Part of a small language model's weights.
Size: 9 layers, width 256, MLP 320 SwiGLU.
Training: a variant of Adam for these matrices, 167M tokens, 5085 steps.
Each number is 500 + 25 x the weight over its row's rms, rounded and kept within 0 to 999. Layers, rows and columns count from 0. Numbers have three digits each. The size before them is the row's rms in percent of the matrix's.

# layer 5 MLP down, 256x320, rms 0.0404, rows 0-80, columns 0-79
097:500538463502458510522540525488535468504464510496505507519513527541484481512491513533512505477510529488509508490492425500545496515493477541506513469516478493485493504481478524511510465492501490482477505480509516544479528495494508512465510532
105:521478532492540492467460502493548475473493457483481502470506527545539517478508467485503492487500472518502514481532468471469528472424507485518485534449492549570517498504471494502492510560477509494504495495516494482492499502551504508510502522
096:513516450453523487497516495511533509455491472503517507441516499529480488545508550562473514483495511467516465496514520546467504503491508518487470525477517512524494479533488477501579507525548464506496454491496484497478490500507482493493504503
105:507519507458512509491484494479488471475539460490513491514536525464491499494487517513496481465496498475506530459569490484466483520506489494514478484468551494506452561513472504499465487499504468549495527493459491479480511518488498521528515494
106:558514503518529496499518505469479502450507513518462504473485484490499517521484528517489509494511508460492502510521463460495508477482491498531553472505473502524528483458481547492483422493488492497479517452494489517483486479495478516486532516
097:482535536482478534483520550486483462533477498535497459484502467501488505474505515484501526499509459489479458537470566527496508502497513499482512471497529497476477519485520502484510477492503475478504548546524523494498517502500473543488469501
104:509494496523482470479475464505478476477509481514480521465528542497507502495522488487476517513521515506534453500504555458515522524492529463548466522515539504487495550502459500521523480492502532508497498493490500489517446510522478483461484494
114:469520486485494505499484496524507524481546524490518476517496496522520545490527513490498482500494490486490470500502509519518566484489492506510535544501515496427505501507488474500508495488479525471511485454487513513469484447467491503506489534
097:516526494479473497518449512506510521508474500488475492486505468505550504479511553483547510521510516432468507470509501477510462478523483465492490492515527496518481486459474494510480505516475484480476484505472510517480529464484526544535533501
098:502517470506443467473450474558459514521505485491500459482492521525482523455538489473501472472478493494487520507556452496495538481509533540477508496532509469481497479461485461556492501514521500466546510482509524543502465475476490471501498545
102:497511520491522438520571538481451495524505516492493472492454486487459518524499541492522499483502493542493530502498496495524466505518519486456508501532511477469462494507514503477549504491491457489467503514474520516485447496500501482554472500
096:538542516521526506492483514430439477482500527476493510499490477488438482485475492533482505502500506470477501497459506468473483493519477450510486528492499509514487507497552465520488463505496463522488468529478469500537554518502517480546450501
097:485484523523501511511512494492499510487456485504504433467499520503480536485503482479519486541501495535465543484484526542515478489492506499495469523504495478495470464486517513484456544523480527542547503435453490478503456489483500463537480510
093:557459534495550496491515494503493531506483562507480538502485473520487501523481552483491474518503490498523491419505497476487501487484488499491493531460483521471488509499495498462536520510509532477470509512517498510476528475534490479495483486
097:514536479483485475549476473472523486497454448484498503515517485510497501548509492483460439520511487522481524508544483517480522501490495553513488501496516509520515536536495507491516533471507500479475443453489513515475505497516473521450515506
100:457500519490432505502497518533505480510455487460509478491490483499504486498529489458449520456513465534476466500492522491486500486530510508504541521524503482522520521534520505504512530485492466493481465516514498483537509524457473498491485472
102:497503487476518493514501489445528533480541517529492463515511502518504496507472508468520483505487502491452513536487539536540498541537520492468501498537461516513526471504489489443517519488479488496448505468487536499516560481508492479507469489
091:454550504518477507476458468554518483483512504509499465463498502527487458485481514551525513485515508499481470451515493487545445512473550547482487479483506484479515493501510504494504459507527496563482474512448526490462491487485500518522510490
095:503481493504487511464538484482520530462506497468513509539473486496517521527543567516514522556460545457478517537514558448502509514520493513515513494513520527479512521553499489514530482530541477502537508508485511524500515510478492542487472476
107:495528482512509552511497484512477529490464501501543487482497504465501543484499484430513529511482519481461488516483530523429479492493521495490486485508502531485471479464517512486492516512480456534529516541534505492517489529532504489569566476
109:527447499519484517537453470455520524499543528547468463542459523498510450544509523492496518438483492460539521480503481465489542524505516498478498502524502494503485577530484484522526522488527496503452489517516481526499542504481566492474517504
093:539427506509469501502537519478463480534547536459505515481488482518462509496522494550534505453509556478539528463468482522517491491499459473537504524515568533512523450510522468534525477487530524514502470472494522509509521473490498522477520548
099:527479541501476484520488517533530488536523522497483545501480530485477483487485458511487485502490475470519548481538532483479475504517468493526495470496528491484503447528485494499467433479487481508492515517476531486494469482519532527526518544
102:511529518454521504517516465494513526489484486485473495491543538518520503501497482461463496472512498535504484467502488499441454535494502522518558492428498519570457503519502535493488529526502504480483503435523449518491487482495528549544462511
105:481507479552482555452522520516519455523504514506462532523452483483494513528517484482494489521516518483503499501508485469479509530459512480492497476497495472470476508502501463558524489523503498489486490537487501546542517486460522503512492541
102:499485491405473508501539503504517518474535511543474505493528491542509501489474468477545516498515521521517503490490492479424488511500495513473463507502494530507498521461513503484510489474453463485498517497509518490520501508491504487486513464
101:524466512508536510517540524533523522548514497485562511499524544544455538504498526469544466473482486477528510472493479502498509507507471496512552501483524487519500472508505454517491474486521506494520519476541490526495499469524506496537514527
102:496462514451535494497536533486501506518504485529478493466522541534519525489478490491508499504503491484530517482494481526466526498511445537492474483512495470529499509559516495504517500542506466479532508540531493517495455520476476550451479499
104:500475538526572521468431503475442504496515505473492476491551524458457477468473479497506494504500505524480520472484509536488480473527494479512456507530499519503511495475543489481485562469504485549478471499520518478480516510497473499529487496
108:504494462490506479499494525433478529532527490559480492539472561524490519547507502482488490496506508495521460467480484464522482484508483519533517532509448505467472515470513519504517491508496534521512550517511484473534453473478525478475517481
101:508437528534538454500446553524474474537459478506517495534535502482499512504523526470481507489497528463478467476478550446535508492494496537487513491496470517503512459460500470465496477514523474546542515513470522496526487438530509488490490479
096:473528501474504501509547460520512496524524483505492458515505487489482480502511429519509527477530430541520440534490501475493520483508548507446515499498485483451500473477520506488522530453512499501526466458507478472499506545538470486497465506
095:518512526469512535505522468500459523471482477540489519498510521505466510542498462506492513485474568466532505490491476508501485451509479449574485519476474477481530536523489465511522506517491457503502517545504520501465534513548489544494495491
102:544504523457481486486503496523502516528478449483514507490499518462450510509501517498548466500486504509498522494527486495460500471477494508482511493518500535510503515489504504486480539468512525482480492529482489491542524453500488562526508506
090:487484527529501526495527480543516555521495480541444487487558537533532503493492464526468478470503463471481495497550472530524508485524513530519518468515495462480483454505480493535478487563511548509487456543487507514511461484491497503504488487
095:470509514515518548482474477530510486466468484462499457498496482444510507521538512479482529475488477557476523514522483497536483533475505504502491457560505463513482490457501493521515478506487486531553510533509497520516474513473540459534530477
093:515501478471506487512476512487488470538543442488494473502487506517487521509481472559500492500505516539527498455490537484484507490518485529482497508491485539503485541490476520505507528459487479463499515462495502489510489474488506521461484509
102:456455486567542478491485511510499528501517537459470527495524498527488503472523483507495526510516450467525473459532492513480474501472553451518516503484489474532495486539518503516476497493499492502481475492488466512495503549486536487506505515
109:529503499500485477481474472495540500451511507511526497521496496456483493491496509468507451479517529487541479465492504486464540508467489537474481504487498539480457496472481538468484464495467482532547480479493499497540479484483474487519502520
115:482517509507526526497425480500514544508528499492533504477527462481505455542508501515515494464495529476531497491453506486467469488500511482511496506483503499508502503486514478497494492468493502512481506461558495503483588505530491549490512460
103:528504501499490542521488453505532489478493544502488510497526542504537524527506520501508508498488498507473510476499463487477460489511435540544546479503448504506500544485481501540509480474526552479465502456506485476492516498526526474492501539
094:497497469463481507479518539490553502526500501463533474516511499522548473499480479459509492500506514506499433503525483502472522527471486498516544528481527506460492531490495462512487477506508462514516508476553564525443492511491505494547472495
100:464454516471497503517459488482491527543499498525490527504448507481528514518514505506467517585506495519489487504461498502540513504478525511527459527473464512495520494502519493521540492509500541504519471513541515499495503464488485492501484539
104:483507496498484476458501465526460481517516501459508523519528538509489536491483498509500514496523493479474518517509522456542444528479502523512510498496485499478487458510492519525482534489505510522516483519529472469489482513535513487517531486
101:464526475541466518498478509496472511484492493516488507529495520560446523509519483489527483466482534499496502446484501479504493497512454554509504498511476496484475522532480484459523467521528508504510492494530495523529469499467512508498512502
098:480475467460503465493471534507472480472505505483517511500487509537480506500487498533499511502505479557465507489498507536512525494509513456529482534549490508501461488493470500497508476509503476488501522538536508502488493471533486495493485461
103:503474488496522470505519536500511498507505505484539589505503532528444505502504493516495472487505464524513509517515492515542523522514453515495467501512480479478478489495478509535486487486500545477455531514535589491468542516505502503471498477
093:493471513529523501497489456505484478533513506491472498481497482508507482473532478503439502510504451519495492541476472472510496486518494471484466516487515453491505468504517526514488489498495527531564527464475543489485513471507526461484472509
100:553489488506532469491496555518433505495543489468476508502476486495502504487525499460530480464495528469481511530502495483478472514498497476524456477443475478547496459507484516469512490535488500495508495481466462495492494521507525473538565538
091:495509501510499491498518525497506468519502480479517449501523520483502477531555490512498546502530473472446483491494488493524487491550498533514496555449538458496472485509510510482506570492499490491464493503500494494528550513535489485468456510
099:510490519497536524531512502491496498473516520509524471512532508528485499503536484500487504462480453505515518479457485454483504512530479509506526493524507502480500500474482507514484480476481515517513543487470539499536495537527474528503463527
108:478526444532514480488505492483491486469496502494476521467466481498489498535517531493459481560520520530526505499476481523525432536508501489533508531560491502484440506544517504499582524514491495482516479533517484502526518495449495537468461470
104:462494440482520494455497552509504509484523515467462462488528509499453517532499492515487505545531538531526477493556470475457494499493469503496488516518473522497517480519495491537525437509517444490456452492491507524509502517485495468501503499
100:518496471518501496505481542504502527532472501488516490531530480486479482502520477541524506518491500512467471477513509509515506493522493499546550499498483487539491488506479501472488513539552509523465477466474422521485485538491508525481525497
110:520494505515469506477462539494489495554527505528518499499542498447516495450493483536523543541511506520480489513510511512517504464522483541533490507503483469484545536480506526479482526490520540487516479488514484499485500526541508541447512480
139:534491538526481477461536513527498494496495517461472498515469500531517515497449535497484509505496494525465489484494499499511531531463479534468554528502533492528511498498504533469505484439540494519514519521498556537492486489505479491513468528
100:461527489479494488475517473531508468524511515517490472475528491492533501512487488477491505479524478482498497515521477524517530492480543453480486496486486485473498489483513469523487505486498507512546488500504470486505540515501490513459472529
098:492445484507500512494459504467501498489501511490529527528524493530501511537543493505499488514491501491536487492508446495534490520492490455524467483498515529489453545454445478528503546545499502519494491499491492485534491526516529505519492509
107:513486488490503481517526516455463476527520502506499454495415511535491473515509516488503485470476487508515513504485480530531453526499537547513512517465507506495527482484471500518508465490498491450473477453573536518481466495503457540500503524
097:521501491463467506514507503507494490508540514507517463496497469536506526496485518479579484444489473509489531501541513493525524538498488464495517505494503547547500468550457497434495507507517485519519498477537556506507526495472518486508482502
097:540497507490532490530527551500503513505537519480460525495498532491491550490501541486506485511503488462480490529495493474501542484495483495481496523464481499503496520482535536480475485476495502535556490536492539491510515526539455533497491534
088:522486497504522492455480510503489524486509416458492482460498517519460511541520495500489501461511478474468508484503510508491505511505509526503506501514539458513491498483500484542496542498498430527479487482547449477491540493490444543494478513
099:521508486518533499518492485441509480503484492525517472500516545525510507476492532480498451545502475500492484500480488573493486456472493508503500480505512503487504496499516509460497494471494523491501478531487480518511534445476524531469481560
096:471499494535516490533481509554478490489448511478494507518507510456526525489495560476462553506504495500497506492487477481493493510480524538447547516517531496493507478477471517499508480510518449540507504510443535473499491477503490467457526526
109:548542505467462507499515499473418507484473518482522470487495479454471507498518471536516512520512485487488512457488505492495538485521478487511481500490488506482484486453515504491486526442469465444508462538463527469530508513503486515545488512
101:463459535514478550470458498481534534513478532557495467490494482527527540533506506542491495521502530523511459465487522476521469514430482498454444490500517519496515522506485491499533483532513532490505479491524495516499475493502502501464451481
093:464435489526471473474494502523522505491540531484540492495520455487525486500475499511504491481498501494492512509471480499520464492528498484485535492486469524489502473473477492498475455496500483494490567465483510473521504503507499480467522485
101:485486477484528504476464470483472480482459521519457489489532530530521499561497464552480485493507494491512490475517470472521494510512486488554499556494479495503438510463491536547484519466467490458506508497536503471524468531505490510502471488
099:557523474483511508518498532508477452503565478504482508502567492490543516511485509533501533534496471525487475483537455533499509491510484505518502509506476473531505462527511487451491495522478490515502520536479511479462502470530499517443559526
096:516508491495522506517514478543541474496517490518510525522534489474490522495488454491495466494521462528526499507452522498470497478483461478511515514522491486532479476549501487517492494496502508486470504499487492519460498507490482479490480463
102:499502443490465501517452507447530544458504506491483513519457502489493481476483545571494487476497463509521485471495475523509480506478508504506487500487489482540564501524519525540478454477502491530506506516511518469520512515514500466531529512
090:495493474472473450479490530478476499489494470485514488531459488514482534490498519504511516491482497476539535490508502506509477491482533514515487497494505498507497487506504450500502466530449515476496497488509550482448477515496494464498537515
104:506518480517488515504475504509542501513545503491543501475512475454499467508508511476482489489508526437511522444541450538532533487520497490499492467494475497527516501500496528503455519455510497499488533537475500524469548517471492500485574476
097:475497503509537530501488503525491448505499518479485541468481483491540539471523523505511550519483492453521540525455462507507491492512491511498463507483501477494528462492514501496507500498463479493506455476463521516522513497496551516503482516
099:479484497496477507530501492481480460520469536513518522547474459493481499499517528475468504476481489450460443484489484534544508515546494513498526503477531533509497498495482505523502513490512524511504558498511499507472463458454522525542496530
099:515480562529485508539488506542485510483475515472490544507490514505523526471494492507487501484495454468470487498522513499479512532463494520510485485484508518498490506473487540533493491526516498483532522530483502480531505492480525523533478536
088:505474502477511522526515528551530500492483524499510527471484555567471470469516509474488508459487497520537515493495451515475503495465552493498526519493477514464473506498474524499465485531480551459487521497510493519500514527484499462521513503
097:490521517514482548453489518501488517514505487514547476513510527427498545484464482487493475522518474521471521492518494497517523534484486496551457475516444456538479503454507545499463498461500508508460569463528499516533451531461465525455502448
096:526502501484531464522531505447456497500500501507501526485522476511489525499490497514488455522529491502495530496459498468494469505515485517486480495490456470556496498535487512507468482500466464508502521510455478510541492516560494537514498486
111:469487515509501549524513516531520489541475521507532488502491553529515477485537501469529513488482520498519525486441537518518478505503516445546507508512467464490491476486478454500595515554505526469486513504487482524460492471465470514503512517
095:489492482461528493520498491459513484528512463531508472507518517458518483481488521467519450515503474487501524466528508485464534480493531514483468552529517476455483527463511483484494464480511523535508514537519511510494485500515525481517485496